Weights of a small GPT-style language model, trained from scratch on English Wikipedia: 4 heads of 64.
Each number is 128 + 32 x the weight over the matrix's rms, rounded and kept within 0 to 255. Layers, rows and columns count from 0. Numbers have three digits each.

# q: layer 7 attention query, 256x256, rms 0.0582, rows 172-191, columns 0-255
# k: layer 7 attention key, 256x256, rms 0.058, rows 172-191, columns 0-255
# v: layer 7 attention value, 256x256, rms 0.0698, rows 128-134, columns 0-255
# o: layer 7 attention output (transposed), 256x256, rms 0.0697, rows 128-134, columns 0-255
q172:134133156117088119119090197151121122147103128127114146105168139152156089105103096122067111166100161094136152118171084145163160152105181153177141116155177179162198093107157135110135082139195100107071127090122129121116084121133149116170133135106158138173153123238153132104105124144128109115121150153115136101152065154130135144141129156128094099108158122088080124105178181118146110123146183156118163124160132075092122148094107189156157107175127144094155153119098095147126132166131129111134153112086180108131054123130105132156141140150100157133136123104142117119082165163112184138112177142165125122103077089134079081124078120110111082178139144134101163147146106100133153146093135116154114110158194099139101142131189084071133162107089166090167165142152181124168127153108110
k172:166133141113095159164023120100123168070123149106180134089164113161101141131132116137153153142124159147134134118095131173095134150152111155128128122140093100118111155135164112134124110156140119099147127150122137082123195149127107170096144111138120139146163129151104102124074131133154130117128107210148152158093100143108116151163139124122138149123114132132142140132152158128128104137124147064166156156150145175145137132088125112148136149097128145119117098099160125122139153121118140086159126120155122127099144103118148120097133127145177071090134110124133145140127117174104093095098185126107156113195137137140100132118126076087154076097174136148092170102152129118072107125138121095179119125123080106130136113119111146092119184104137095128089142149120122132119134102131106
q173:126066158127150147078140073090133107161147171143053127083151148144140115160103136127129104130099118148120109141122128131106163097105122166107143130118131115120164134121158152131139106109146115161144125155163114182065103121150072096141130164171111081176147182154161096179141154182117137143129124079131095135168117092101161067131065153057139125107161097143136130154181045139128103184175108182136165138121119082039169112170115125118161115182107051080151169122108153141151189151112136197128079153111179103104110103079105158187148157154063154162184137088145106131097117195086103167089162094223129084126106093103067154125160104126121065107148047152107165127103110092118130117104125135133154167176201064145121127100153094128106154106071170057135136161175160149172101176086162
k173:124053138132122192138034097117117116154124120099117050131200100166144078142147129127103148179105168127074155089052159149139103172071086094119113148156099055120167117095198123072136074156099068149175134174101130159099136154101105151140146119185107145123170133154145093129221145198161174124104164131108147154074108160151196149129051149102102185158180116157106106116102112125161125172127150081191139099148098130132157073110127105175137088164186143093139157190151119086113172130074154190194171157162134066151167098104118086130193136149176137121129176127128078118140099201131123090085117159194139116144128131149133089110183126126123021116172129097077189139120079172087124132124145167145135136134130116151063152126119125083124111133131114159124137137164114114111101128098055
q174:117140143129102161145101142159107141146155109134142111148105122125124113110118131150050092096103183092129122127166114156142108153140119083153119131148153199154154117077104168115106123124113093165120141165140152152194089146121096123157133171166184108181118123152118194133142099120118120090112132156133103096129109092172201117121138109103094131141220181133072164157157092118083128145150145169117124124135115111083123123078102145112131166123118128109091198059126105098067022148140105115138173134084150105110112150072147036181132123151057177123144152131090081144123172114119174123184054061135154162111096122094125096154084155176171167154142101125123171176123131128167080109127159081090155153149153107088100186171155101094152081124157149138134122144139140136144106176142093
k174:156151116114137129149086165155205135071143178077181122165074163143102131117104171171183115080085160122131146081152134107136122149166086161114134109149175081155127113108048131107182114123159063087132111134123117202049137150085063086171127154191146130073211140132118109102127151169093125113069108161125134173208127125202224109126094123138093138093124081120125116216214105190070062147093075126120131135113130202057135167075069139066121150168182118132162114107118103130073073102121127203133162123095154067146168102117160122084167146184179150082060111155078079139150114066117182207130166114086045136176098066088092101085159107097162116124184122174067186192159137095144056119126140122147098162168053093097171131153109168053070174159172112116133126159103120133126118161169126
q175:129090155092132122151077122096154123108112150122175178121128143127136147136159144107149083129110146125091122174074120098082115094133138142135139176113089067108111166117149167121145141139130166122102094112137106132131187098084120156111129104100116146108124112152091163166140166135112115153152106119163141170096154132108137147099158155112164068093110110164141143139100131143161146107104096104099112118129180109124155142185110090097096076146119093200104049129127131164128159086089110095089129108169073129088176105151159134103108158115186101164147104130103136222134115168140131134100147172065086115092112163123133136085147097100125129145145146135155122123101178088119101113134132114138122148069117175114174068147059122170162184131097160120067077107158160132145142109123115
k175:084090128107109076181212130066143136155062128204175157088209104129127143095118132113118098125183049131125095122085114102062233020181190113093202189063082149091101255116191158152102161093128231131136210176143095072183176096212203170082077125134039092103078117127042152196122126125094122110106150052127146134066070081085037162113119104141176092094056136099173147150081145068183207108174110201231091076106072103172142125209157112125106148083024171187087119163200153137150214122139111120105041107133108221129076102087125108128191193022099029073240129097218069121158154140143051117165067153156135112174112238138156221152183083184105169163054086164172084041128089137095175084177111186082192151045139108044083029118021170221185119086100152154132105083167135105165127127099203
q176:137148092145152127255081153142195115085065214079153107143089139090151118091067067166116135164130145174215096092175093116094142108170151141200131155191159120162130132140160153105115133178178174129103145093006094186133141180120177151081081172094120104142110096140080104130098146110125053155076114101165172181084147188081088118158130162139097043106134050173119119140152155152110073106169126148157124082146179082131155203125090206083124121128218159107112102129172128191157132206131110082164103060049121100118144158153120199082145124121184100113083114155140115137120058148054076081040169113119157151135061140126054083091081135127189138213148097152123167104210042073100108116061088119162093073173165099119128041126144130167170184134080161118168082079151131163131229118179184
k176:189149146050085114173101118131152138145110132126166146113137105189128155110109058149114079132155164129163104184156117167141146065123139099197169122115135231203137123159112125111134150185128164138077088098161136176174105129186145133079109118079152134143028142158114131138053161063141053130126137123086105125118075189022077127146201123108148086141154151145092125159179135107207102136149164148164131130123174100119115211097125200076130120056195169114108131086108164149144120144142097082144117060149041119093137113196118109167128152187156168099125068121152117118129151156099135102050181097123139164163086146118084093118121090151153128207184138110088165128151164078146151119120149114137102125099174118073128107115120099184177144159107159130058108111117220104129105134136161
q177:141172155119164147114186123085178129083148108147157141182118138137150110105107126142082092178131126106126169116172126159057148103094130146138202162057119121095144159128143044159095113114085168171127204152137187137058137181167091114176113070112144155059092177098155184180168185155154170121119139112143165152100107153071121099174096153099179086139145141133094153182079175095140095148098129095099125128111144133126143110148125128146205114127100153155179156129164132079186136152147127064104135196112101131192101122099126121141126094144086142174159132086115190148170085120108133086177053125119065123098184143118147144105165077145154106168181090117133145093138122137201136071147092107107107137125165136135050128130090110116130090167207123153183155123115096135154092095116113
k177:144118097130123125119180103182127098174145122173093105163114158117197124121089110079068051211137138113050103074132133139130129148057121122093113137070097124100153138154132116128050116105081103160128143122109193122083100142108091152107129115110128128103122119136191149110165152162150213178149128066107132128145138106140180136132127131098140060159220105112131122164109161130084152151137116059140099115088150080103140083165129095124171128162120146077119129133094162052086139142159111147173179164139133098139115158109129131160130118136104129146129182139085130138122164094095151088126040174112084133050110117135205128128113124122130127166126138139105123127129161134126214168148098109144124145065143119135112115150101125190084069182175125159138084123174121118146136128121124
q178:139115197105069102123043129197043093114172112145127170100145144144140097151199146129168159172126136171166140145106148179142133153103074144156160177119107132134151091187150119121141108063150145116115192119100126135097111086087163148104085074109112105131125133145190116118114156187126143081071154122164049120034096170152159211063124104070142118189113129136093132097111164183151120149069109131111108097102163153099166100154163154162152097182177114164182121143146058086116165132124078090118132111185156074097165136155142210182161098165167184140150163166049099186155149140154111121168153190129058082103173062136138061116137100086113212137111111122200129145170179125132169120133071099140116107124155120175142108169134134170088169169128135124137113094170137153115096145110080
k178:162191162104126134181109138152093159057152113101153083056111081093119155141164177133121155120134106118152215097107150167126114103179113129143144166114081078118093165134145128137162170108119116111119137129138140138126146201049175085145128136145098114099135130098146126122134104130073097113056077151117108150155111083196185138084079090112122186109127131174111127199169161110123165148141153164107119143138114159111073140119093138146122141129106123204191090150141037138044151102156095148135087103146118107150173077178160167110173127104097108137082098173039116175182155127143148142184199125135075051181160069121090100088155158138126077084116131122176103165145112159099139100162143149106177133157100126135175104213017170137108138115154094115095187083099131154119121146073132
q179:156148130136128101152151157189183157129071183101107122141118102150167149124110107115152086146165150104170120162158098110098132127234168138168210136120081136119113181159133166166089191180140127150057114168146159073104140200127180105139120154115120075137065161109125195093143142151113114153137100111154222108128171164095146104153158130088121113075159035155164115143139131127106134133124162089107090173105187119122091106117121105153129155169138153118111210102146096190094147141143134149135099062092145110103161152183179218104107154156141088169119075125151134176037098136135129126055144143105179143123058128158142116119089226137100122122158117086106185157127155162200134128092146141189120199128154111090119080076133099225108216109145126065191110140124176166152110159121166
k179:098137132099069093110158111143145135175127128173106139122155093117091152153139101115185119130086152098151082138110110123175137101111203155149164088076151195136123143189135108115148124173125119168090096161129159086145090099182180147064106124100127136107109190100142160085103180113137136124163148096121157112113145153103225116179170150126195116174084116094131085172166164136100142140132113070140118149114153125182106184184160191100160120094139079091068153082110141145126112079145121094144093087113131182088092159146138169179130165124142062116096107138136144167099112162140104100122122135087134137107081155146119143122133057121153159143207114165078204140111231117137128167141133155105113109099082175066101097089113112178127182092158156137094143095085109101111082092153088
q180:119045131174140150148116224149202169168102193147020054102179180145154062144182142185074181126063143154151056094103167135128059144135109091118104097150111126166147105097095057141126036135129066157176049138127147150092090130154058114102118124152137132104183134153097115169209124144124135162120169091113150179116079114141136075144105159127071138047123128072138177144111024226131113108113152126140108109114134164078148122102134050112101124151098000067126142086087144129144101143129158180050133233166159076150118108161128117189138110100150153153107130123159101050085119143120090151116078090137134126143121078106144160162160219172107061101118093166129145138145102100100113177043201133085122116145152066103088144168186162139130088114079185172135116107133096038109137120185126
k180:156120170088125188150091100083169125188128208106162105118188104138100086180114036168093116120072139127073100089073138120140109124159089083110057111184137133145156126089151134155192072126199066159136150177087122196125137131184093109158100146149134144172137108133183100200184221172103105046124096144209128098091079150129213070135072174177101193188122165097071147087159114133143099203115090132125131129133120140080143152121124118105205133182185078080162153157061140088166145148108156103117189129116159071145116090117129091193201173129112192203149073065184101125119079121127100099143113123159168126205124105122075101114172132127079076159178025164113163095166109113117100125134141086142152151170196088097099125162158126086123151132139140112029128180111112144083166203173124
q181:162120068119132145183156143103173063097107138115163071093092164126084149161135167174134131172139116096185130108064129112138131106161157124160132167132200113120107127115114122073104171155092186129160133065106077111107127154161190213181126144151090152173173129130153103161098111086143079112133080131164107210104182125094167139148160110183112094099088150191081100167167151103100123120170155147159161055066097086131109153160153195078163063052140149185103019167081107119130055134129100125120093081090084099166149091121115081122129117135137091097079112162033129121109086149110145130115134118141137107144151168097069152104153117077219146185160109135162166104174147098058113134156115121101135130123152091065172136137014135121216162174104174139102164086121116203147163114209139
k181:122151077139132127151167171138139068083160146166133117207139183255125151090093145130098031133197173162115175163143131110125158135113097155208176165139140136150118130082015137098103151125158224130086134133113150134046094113167143130129163135168098125134107124123114102164054102071163132103043112121102104053125081170154086119142192079120081071127138153195084192098146140137176110124132094199165119123038173098111120087075144171108073096067153178111156123146163121179123083178109142148140129132126092138119108148178099068154134096136102156077165098091046087062119139105046160145100140079131109153124125186115106127128085123154140156151125131077164168121119153102156162110123117099172122131154127104078143114102120123168175066188096143148176145125133204170065152108121133
q182:073139166185077216255082174213136126178012148091127157103090175143183060069099082178070134109109056117070187206117083107146099131136166103181162144109116214098114179110049116088119156116160102148110169116093148043153216127137091173127109179061198068149095110101137143203108174070092113130151078123139163209143082153079110105164233187191092091094139167079141136148209126086079149159103215163193092146116065065152123183082089133126110098146165104156123137109128124164118131114109094068101146154092127128172129145185006149159129190065178103131057132110117154096106147158227149124101187153118171187185070132090171137201126145160040112128142145198088065128159082136106118109125166123109178174213110121136182128050187143125113167113197112138126139101111178138124136177192136
k182:145156159104129130213101154096173158174131144128133184083082115083129076150090137140174054076081030150097137185127092081138119069167134145100178131067217211138141149153089153178118134084135114183129134044077156105142147155107116117155149148074211171216117109115120165107178117029127073163130087173153164117137102148077148130143221127189149102097137149099079128106141158128155120060130065138161080126110124069129122146170131187099111114132157115122086178047113103047157134195102142065070095098107118111112107109143102139177102147129194128160129137112176112153092157125127172131134154148112100164122060100120033097160071094133121166148105075196114135053164124078087189181078160052187137151107207096148176076099212112061112196083166113086155099186120167127162173159167116
q183:141170165058138211156076104244082136129134142126087189137119151109070096146145136100139125139110119064111118119111205113087110089128144157155074083100167218076130132140161138170144145053159126164150130109185119175130111166083099164143102110140169094165156151140158133081169144114158118115095133116106121099186128095112211108071187112122087090157142078109077148178169058119069199146162122137153153166103063166091153129082125118102116155129148089120113100120099103072078143170156116156137084045048154105197133166123184204170105126126118147114095113153125125161123147101180199175089133106141137085127169111108197110193134118087118160175123127138150092203159200152149068113193117117136180138125097161149197144193106106122050116151135061149091135119089147146188106106121137
k183:127127163133110089140194182148144057130148146152078168143089138122072155146132222135157103079050157115130183096100103086124125095126121146076149116115144099161111134146086137145121171084190115097140122178139094144111108122068119077158121101161144173123131156112140159153188091143116067090103129072114157122196137091143252104104116114143114144117121071142130126171108098124129126054091132165109070115117077102102134063157081072129089107157124088125140109147126093133103133157109103174121064132128145151163115141171187200154193114151154153121132110135087080101143119115119142186133159093134086144094148083131101099173146222105153165089129125142109128170113233115157043145103175181114174179135114125145131144159139104141128123118123170192192075114144101149154098122122055
q184:120130140095115109119114140125110159118135117078190133147077032145191135103148146086134151104112146071103141174106147201134165128098160163121107084141197139114137117161169183033152123124072117104141078121122122091155099178074143138173103183103146098134134133144089159101116150041166118092135153111108154141249180195123108114074108197152186126127099169116103046156138188059200089057088145202120166194205161170192107163122117143154141143098128154190162100133118069064111106095151122087227059075084081155098109122165171136101134158144205120095175143116166135087094148164095136084154140140162154117104057163080119058145174071071109074166136177125160069151063134123114180156119136103202223108145119151155104081114149124093192173094078110140159177109026161187104084092090122
k184:176155140146128029122117189182188122138044118067109155151076127152146202103078108126155180067125159149170122116190129068119177174161161186154178130145191152135107124195153145155146158148151133151156097166111114140193124195114201085062100200123101116144080065132055120093132083111116081094131167097159187145155147119133017125127074128169158119190148100195125095113138131106121107020126120192090138153171189117159158102116142130128102131133123196072191148163161161192122118118135105147166122150135114233104181104158120119119139149094134050105151192156154131149134148136159104129091187166112126137149079152119133142169088110130141101108112182118148081076118080188111173135124115071151159102093155105146113089085157131118152179101112136045119108098127102131078123128135157
q185:157161131126154090051198177131154172076174136120155074179183124134125202097111192195134104172119184107205120134171133147091099118167105126132091135162099097132110113136135125181148101133175148096085108093128196099033126203193145145130144125211130178148100183171160145098163122112068114138164170135134195117103081079096111127127119103147170117109133119148120109126127073147169096051195244163146127152089109125130138113040107057152170148166171151107163114144132137119107118141167132140107152106153150136163117139068157197163129122141128134168136119130138187036102144098124119145146181037151128095144149116109101184146129119094158162149113063064142135101179079145145149084135149076115107124147121119147161190165052089166117089107115168106144129151139118128153143094106174
k185:171115154149098114082148099106095078107173096175122119162189150181110169123179145104094119169093202135111116104126106190179079160094137110085135130159119060177152115133129092071083124179138104139086113182101140106087136150255142120146129104142098104074049183143180141163071171157154123159146135141089161114085103128171200123130164111042097131248160154196136096152130095157161093115125137099096113190120140131100140096128165135195130143116170086071138127088118148108171129073124155114120128121093160150140130148140149115167151082156159136198150126143114137080107143196064087110151130074124106088117107113109143123155168166189139102209164129121131148136119187087137102102122140140081114116124110197150127174098103086103141078124126122162173082085155107120160098125074121
q186:193074111176125045104096149051117141117187129109103090136174109094179163107155149180122243130086167230204055114113109148157133129146105114060068113177107067141125068170157074174161082175152111109131095085061108159148100086151210143065136124149120197050132125109119036069139153085099120133147180110134148220078155119126104134068147112112133163201083166136198083079146142161196075111167212116121098114187113104151146108164157131109124126126166140123175090190146160144147162139163157107135069130203146177071137101167121148104117107133228125186116141143180111014151130139100006132178203149202122038180146129070076142081181119089147133123027130112101103072129089147085193151081076156132089036090137142167175136136118137155156143113047184180108064058169130055156144098101164
k186:178134143135136137110085167091079138120153125121122102131147101195168161104156069106090219103140186167188167160157147134196105107165092068160083125179120104146157052128153088093129191166155073130084103140133111154159100180095172142134116134121159139117041087127112094108087171087093083114174102141165115141106087173145065127104106132074108183205110160200158146084176085136222099189135182189101101144164138145132130171066172162148145095115194176155178114144198142183153132079137104102119130148150095164104162099189161097091105114141141167180143136174140210042128130220118090134181173125191143067171130105123120116109106175180115044182110122039112108146115037094083146108129117168091106111145156188131125165116147120133178116190077119143105058084139114115110154180085222
q187:106198160130130149200099123131069097113112100133181164120168128079139158095076103154084181136136152193101120104127125151089150114126127093113069161138179191101192132135115068114116154062167128117120108082092176163171144081151110157122160063046201172175122091054088179063146108157105173075099088139139204144100154126082136152148223106131224112158145116062102183167112097072093218096105090093112142130149098134059144124125073125078107121210079198103096106083173137112097027144183115035145163148097143167155103183132130155059114173107105109112077157110165171084138179122221155129095129173178082168054152149131146128220104087099117175160095176066102100147100132161173157130211115189106080054095154163183110141139068118061065196103107152168116098144144147103204168092109115
k187:140113100090105073166155136160124116124171151161150127097115155076210154108177097089118160125141085198145214107070107128171147128192125097119106174101132138140149124126126060138080174036114091103139153103122143084142106110152096191160226084020156149142074133116127138080094140128099159109147076168160184169078141128097121170109161137046180094079068130096158165131132113130114145084127130157099038074098104146150173081091123092126090120154106156177123103099160117114131103125156150089099114165136097167124085174132205203056151145093149170110189182170163167117162184108187104178069129118105068156088181147061126109189126158169142206170081150102169112130146165121133182146137108170074123122063124166161166142135123129136143115161123111204139032153181146135207128074159125
q188:064120109158038138172126104199089154120148078068111109155085151172153156161172154161114121124128122109148123164170105201155113150150187102139140106115175154155176190172104132029110192096109085142157165126140106076162089136131164177169066157170165058169121130134192213101140120160151154097112129108149138090121171134201230125067098123127119143157074134094060115129160142110135162138147091186076107086094157161119111130154173164181121135073117212139153129094143047103082065095130106122087165128114166096142125128139147147166156111122140147025149129193093068074094141142159211143168096141190166100082127109126146094197148189115131118151123149077164124192163149178161135186161123145123158118128112139087104149177162163171166144140151114122141169126088124185154105110075103
k188:137178158134115095157173146151198150144111101051168058140095128083082123132066125185145124095107094139181163093150106108165093143194154189141157158134145098156106169149096111128188168111110108108153154146096123160165114209134223107150128218137104090124142152117112110148164097140097138038090115109117132155200156101204142124076067113202114134155107114156110111188190137094078142112181129181079165099095139105077054148109110166184115130128068145140153126126080083218070043100147141189143124110092130125152115113111151134136169122122056102114121101163092103137121105062144156169142175133139111109180112089100110083139140146158154058098124122129140091150179104144119131132154122130070151110180108071116148132114089183155083189081133133055085180132133122192106188083133094
q189:107131054188138096099156173139151200127174043092165112186121077114187203120139130124069078106159174140135140075135151119129110135159234113139157091113103165137104212190097190112108112210131116152101114149165138106147068129116145081169107202156172149113090074105208168092107069145097097147094132124120217101200158109204126151098125123167097160148127166138115158088164060128118135102182139185103069132188132111178127156123122095140131151051119212109116099095112173134057067141238148101063170135145166142127063078106095156102048119122129140086152132109159125044138117144155199174158086107213176139138093176100121129145111146143127094155077118119096107115154071213121135185133160171093099095143046132090162160173123140166154066030128122132206138081115143191178122086063186
k189:148102157163122069102130179139199086199138086083162074191113132130029134103106107151095172109086240106157026133194097106055071144128169160098166092173144104130144121142114102048178103180071113103102135239122081148188065174145140136124080127108170091070089143135074116167116146151123197104175203134088173138177163095196082090090169131114062123178143160155133130143175070091138102103166156115114136121164167131144101148135125171109112090098118187129092134095136205168105090096165152101114124033120139148087097162116109130075069097147095160190128144148167165088117089174113102144107109127135156144178028088107167113066137190219189133200072124111119146147165066133148082122126120165031115128164105118152176118054112113160133132002142150106112122100158082080063147043097124
q190:136127199110150075112097117077112136138133180137084096072191122085131094102157088124172197150137112131129091108104144112165137118112154161103067124176141093133134032128139105215147069123133135126112088126087051138147105082093204081100176097147061131104124104115107034031134138152098118150135146103092068066157147118121074133077145151077112135189167075154155084111087216176162108121095112016128158140130133108111165120157160103109109140165091097085142140222118131119147194142189172152143072103150162127040138166180159170098171100150146114179162133153203148153148164093152111130104136182067029098104165150145167083124110134175116087132071109130118130130032138165156146153079112187150154068134134120214122102070186112138080126158063125111125116075182187058151138122080151
k190:118150215122114133140066105137103191133128149106114109030112092131148164121182044115169255080139167121135137138088210121207166101101132121133069082142101159125125059126186100179156146114160082110125157125166054085143116119021145109135148110129143157110109159106140156093122147131110108141164126102173094157150132175086141078090095171113143140136079115125124109164129155124138123154087187076067126119171090196168108188164146058126147134136148126120176110167189126178112128117100131169115085173215078125067155090206214172053147180118158158173121183166172156160187062174175099113147125140129180088083184113167140130106172194114131145124115140162087120161036119168144093133161146179100132097113098180135087149145178082098149162191095172147086144075143149088156106147107117
q191:104151095168171197224111102179150107124115099152081171129108122104107119150168104101132128113126095189139124169166149110112144094104123125121108021112107175077137154157137114139141146061114117167182148143125193156079108117106059165114101107059163115125181070076120184146178152108192131183139113125145152132136095167113104072201117164166140089106097082080133127123103093131114130107100085070128070126132119157131127150164093099108140138111125132055102145081133132119108107191096151069156175132083121147159099145160106146115051106101135167091122169116103142085115065117156099140066091077127126190146149127109197144210131104152101102202112113138105074083128105130148152167089130146139089115110150137130116123106183154116105092124171069131152104155077113106078119113169127
k191:151114151085139133156080103191115108218103152146090169123146133045145085188120146119154083162074070113077083126138097111084127047114126103105101097096147184119147121184139170192081104118108137159138123172134187137105097083079088118101142133027172137136127101112148165125177185128170149122170143088159173144122138099094147124160141166167135131134147114094126130127079133140133155132089132093118123122118146085113162120151155106137153112151111110085096123071079154041103123155137112073151142130156091130132105131132131124220086139165068173148143151093126137157128135123134144100073129161107124197107124111133132107161112115118091127180146094104127118097137192139144135192149150096111144133093173088121115141155134120162088128105177146129100097150143128135115138149205110
v128:112133073141144135187101196131177152105115108149093160095101149061132155148101116130084066119111129140185181063090173128144104127155181143080157126093100159157174157146140096177090178185138155177150114132133097099162085167125159158101146158165160145110115117108144146169103101129167132153081102127154140132074160081124173167110153121128082173150163101140118117091130164113176177119148093100142118120095113139104098089081089149094091071098159098108148070139171135148223134166154155123160133089146084135186185163100197109104134151120082163169149075121096073225131127177171139092045138085133123185101120134115154099159152108185130137156182104129122112145175127151059140122144154071079109125126109115079119171111128112151106142104135129106142143098092136130129213167127145
o128:123128110133120118115130129128120088102124116112106095124074098128108132093119043130164161102086133155129135097140130116094143186146173160045107121098114096146158037133125123140147118126105084109117097109179069136191065152181122059079153086167138125123100068155069113166114098126120099148139116191116156127116135138058115072111088173099157178138143098114161209145095118154146154071133121092082149141114089158149125073117118102213103118124127071086082097096093193165181164091090182134111172114084112167136100117118164093196123114139131121173049145160119141122167255140202105146105086122164105114094127086174227072135143149121132110186079115133098139147112119131131138136122113159151116059095134117138131144111161097151124138137085139102079155136145192092098121142089190
v129:095202111131185131078166083083150128169114126112037076071138121144153108077138115134134127106113136152110078129130131136074133125061058122109065086149154103146094079084077160154137122121103108068110115151121177097077172116117086093117116062087165180125153147190106064131180132059150173153135129131159168148195174167156162126136154173158180118124094130106071186143150082187207083123099114158104086145151071138128096162132100097189117153171038142135110099115076133104098091085172112198125105208112155118133135117123117122111137087108132097074099141091184227050018225101096152121163127133123104101136179137119066129110146170096102077109097071124168151150067126107200120177097110184140141092110131183160101160132102091119118125078111145125117157158139122133123139113116151
o129:129124115093138147225103090135141198087154166140118137110072161105152063095129172168126040137141167106134132154129097139133105101081111109205104144148142134088100146086102178172101072214123125153117129156100075076108237131036093161115122205151168133144091123140162089105117165102220140191113119118140103083074121146150060171111187102107106105179124064196084118111164124171139089199092124187142068072098118115091156131123137222071089149133128191133137145163171073134077092159193080137123071132151093065115139171150132135108195119110087126036157085120146116092105094133091133056086159150088160145115125177121073130100123163081074142102141159160137151085122102080113097135084155100100101157110218135077163136105034102138094126100071155142157092052148082104161148150082172
v130:149159106141115141096120082116089127104087107154135111144142078072118106086173141142196155169086128146081124086133106166142190123228141158126148116105143132146134146165214107127093115135140128102112097135123110156112168087109114092132122140075110108084147126083122159101082134133080056102168099131095121073137138130148200114133063099122138109095201125123178122140129083154154113139111134120115112119196128142105115092153141145115125183103179167179109174098124143080140168077151147068110092154126144174209187119100121127048136146123118091090146117149127053109105102123125103113078102071158166150119113106127083127112145098163116134145095127109133129153102166128174087043145147150148132173128075086121111129128150149125084123116154097174106141108052131125191098132168145
o130:118120075155152134137149154148076121151126087083052104113114114127122136142084147089100142108142113116153097126183110236114129117158123118113136095095133140109061117091172119128095182144086093106081109129103118072161086079139160148218179148100110111129160136167121112145108105171088100072226136179140134118113119122159193114127069136147103128169121124113103085130152083101154076201141120177140164130193129112142086147168131126145072170087086125134086162121159103121135109132107120134114073148124137186195110079130117115108111099135130192095091129183099129070142116126101093098135114118176136093173152142142122134100069118079141118115161119117136130141108167167118066130132100133111160095168109047097132173149156169058148116106162109148110159120136111149177114109174174
v131:127115145133137165109113137090165083115139124121101149144065107175105110147142104168107146164142125118159177145088101049140100136150137129156178155163169163139101121110059140132114098103185109158084084117140105138161064107137110159123120090182146172099145106119192121146082121146143132126125147111116099163118123169134104128139117103100136129135115088167072111087121108128153128115094112153065134141142140109140097115133156114035158145103141081123133148119092110134103090108171095133140151094159080120108133119094128138136138121130113139145119143109131116100141146164155124185112108167136132117132130139079128143146186084114091141111141112089162170137133152125118156073132170158104127080149125166110093138145124124132171124144097161181169106150104122196099141147110057
o131:124112178102075103165128157110056103099103116107145130117104104102169162100076077094131125104101107134116172150131132061147097111102114133157155103136139116105130129115165061151119133141168156145111158110112082090149101111115100149112125098098101158122165122140124163077101102151129139128080174066101092148154131110131122112152106149186133076167105107157140151144152169131119081100053093133099108140085145091161123140156154122113126132179136119094094184134135138113149136104172140127092195134135094116086107105121135149117049178058091105144152154132137096150138157133118137160116119133118142122133170129173123145131161159176129140161165116117145159156158129117124137152103112099128085137090140124135114120123115132113130168084131174145186153093130123106136118152095121
v132:159131146092212174072147124120154128110128140146168138154157116158121137121098126105119141077122130074190135187092069129146100124121157098070115163181101089184108111080088107082095168083127121121060153137111136189136135063133103145162123140123121181097115193112141114081109149124096203105121083144145120093173141135126148106127158129139132168092191133189162117146080176095110128152078131118042146117097072100154037142103119148169111124143130115174108129159157069115136085053043131117108123135107146143123099111115149169133099127140148121136187199111147079118129111097086103139138168109102106126085120133140105139128133130106169163112147021105117089125088145098219090142114122140100097161084092137124115139122124090082133075157146153055162172152158059147124092113120192
o132:121094099188115166161056154145123170149087126136126142138105166181176107186188156155132162132141179140134120132130167160134112000067167115106130210159112051098096147121107147036087108162151141170191114171154114098090132174130130189097061163148098137103085104112136128160123131098113124116135150023105127176119146149166042129109124141154080120121143123120132080160095140139097128087126101089103167138086142130126123138112229180136139124114148105149180101164121115090112167137149066131072119138130097127073164139144132103186111130126136086107174120155119168137113156118077151178094129123148142117116143186116143146101151156065133133167131092112126128145212087135139164125054163101229077083116112076102189135186129112131180122150149071108133089153067030132151132087123122
v133:119077117169102166125102106114134179105144124162076093177134080114131077087175134158166098182144113070044119117090134178157145121131135134185075086143166126149132134120144113114163065161062138138142168093089115111118157123110160114142123139125115110126155082102160132117149137102134109106208163124147144112087147123135160130093068141112075135140120082160084061134090143176191162136175071145176129189113165118103166103157159146160159116088122177144159102111086116151117142154157192101123139136099151139123123081078118115125144128114092119134133088154154119116114108191127122107111081115143193137153104177121140126134138069147091130132155138119179186106106142116078123146079154143116149071094092119109124186152139159129128143125127110167099107097111161110134181146166089
o133:122141122109120183107125127118127108143124102087111096115135090122115116086085098118126126104120128149108099157138098173065138114150152102151160061076168186163138097113160154155099114094136141127086164087136124167192032091135099109167172087085118123106074119132108145062108130152092122109150088197135194077133091163101138138097147130093098097115196090119087109135220094083098138158076117161154125177139117119127156119128096101169075137126130218110075127090137127162122150092130109130150110102084141198121107122170136170116148132113087192096071138156170129090130139140111099125124143177146154122145074095108104152150123105137121147157097162099115094131107146113145121154183098103107148132113151152139138092126143163060114146143112158176142098166137127112128104130147166
v134:096079103113148103173151149131149135134178069082163132097081138131138152186065143160100136073170120158168104149123151140148140140155166115114135109100149133182136120120101155186144159189142158146178108121136115185183111055148091108099138116119111136167127094096085112132112128098107145151119100124122148118093111122135100144127138073130157105099058104129110101057167136078174160085137083140154121076107141118105176182159100156106092092118094107075143117100142143159104104122142157153152150079136163123069111143099125165153127123153175192115109114136121160123083178133078121175181187109089094122100151107125132149083086113101145150143133125129130098131158132091117164165116097146156130103086178148134120085137136139165131132054120130103090065189079133090051113144063115
o134:139138155182122091148202137122109110104139109183174177096128155140125134142166153168178087132159153146132115069111163072145178106112151116094159086146125093155157117155160089146117089117109132103132114142123118166105152157122147117132100127126097144157120098129200132135134120110134173178091146048139063098116079094129115122135108117129146181106174159144124108124119162179135086109117161052135124060065107111107161098099098081075124144184150094054166095147112146140149173173165122105146128140167119109140143104123176108145147173153131182156155145121131099149144150130156131117150083111064120117129189091131108130156160130147099105127199120118122112160151118104173145106099122152160115141096137149169103147089140090155073142152138145097126145190156120070149113120063110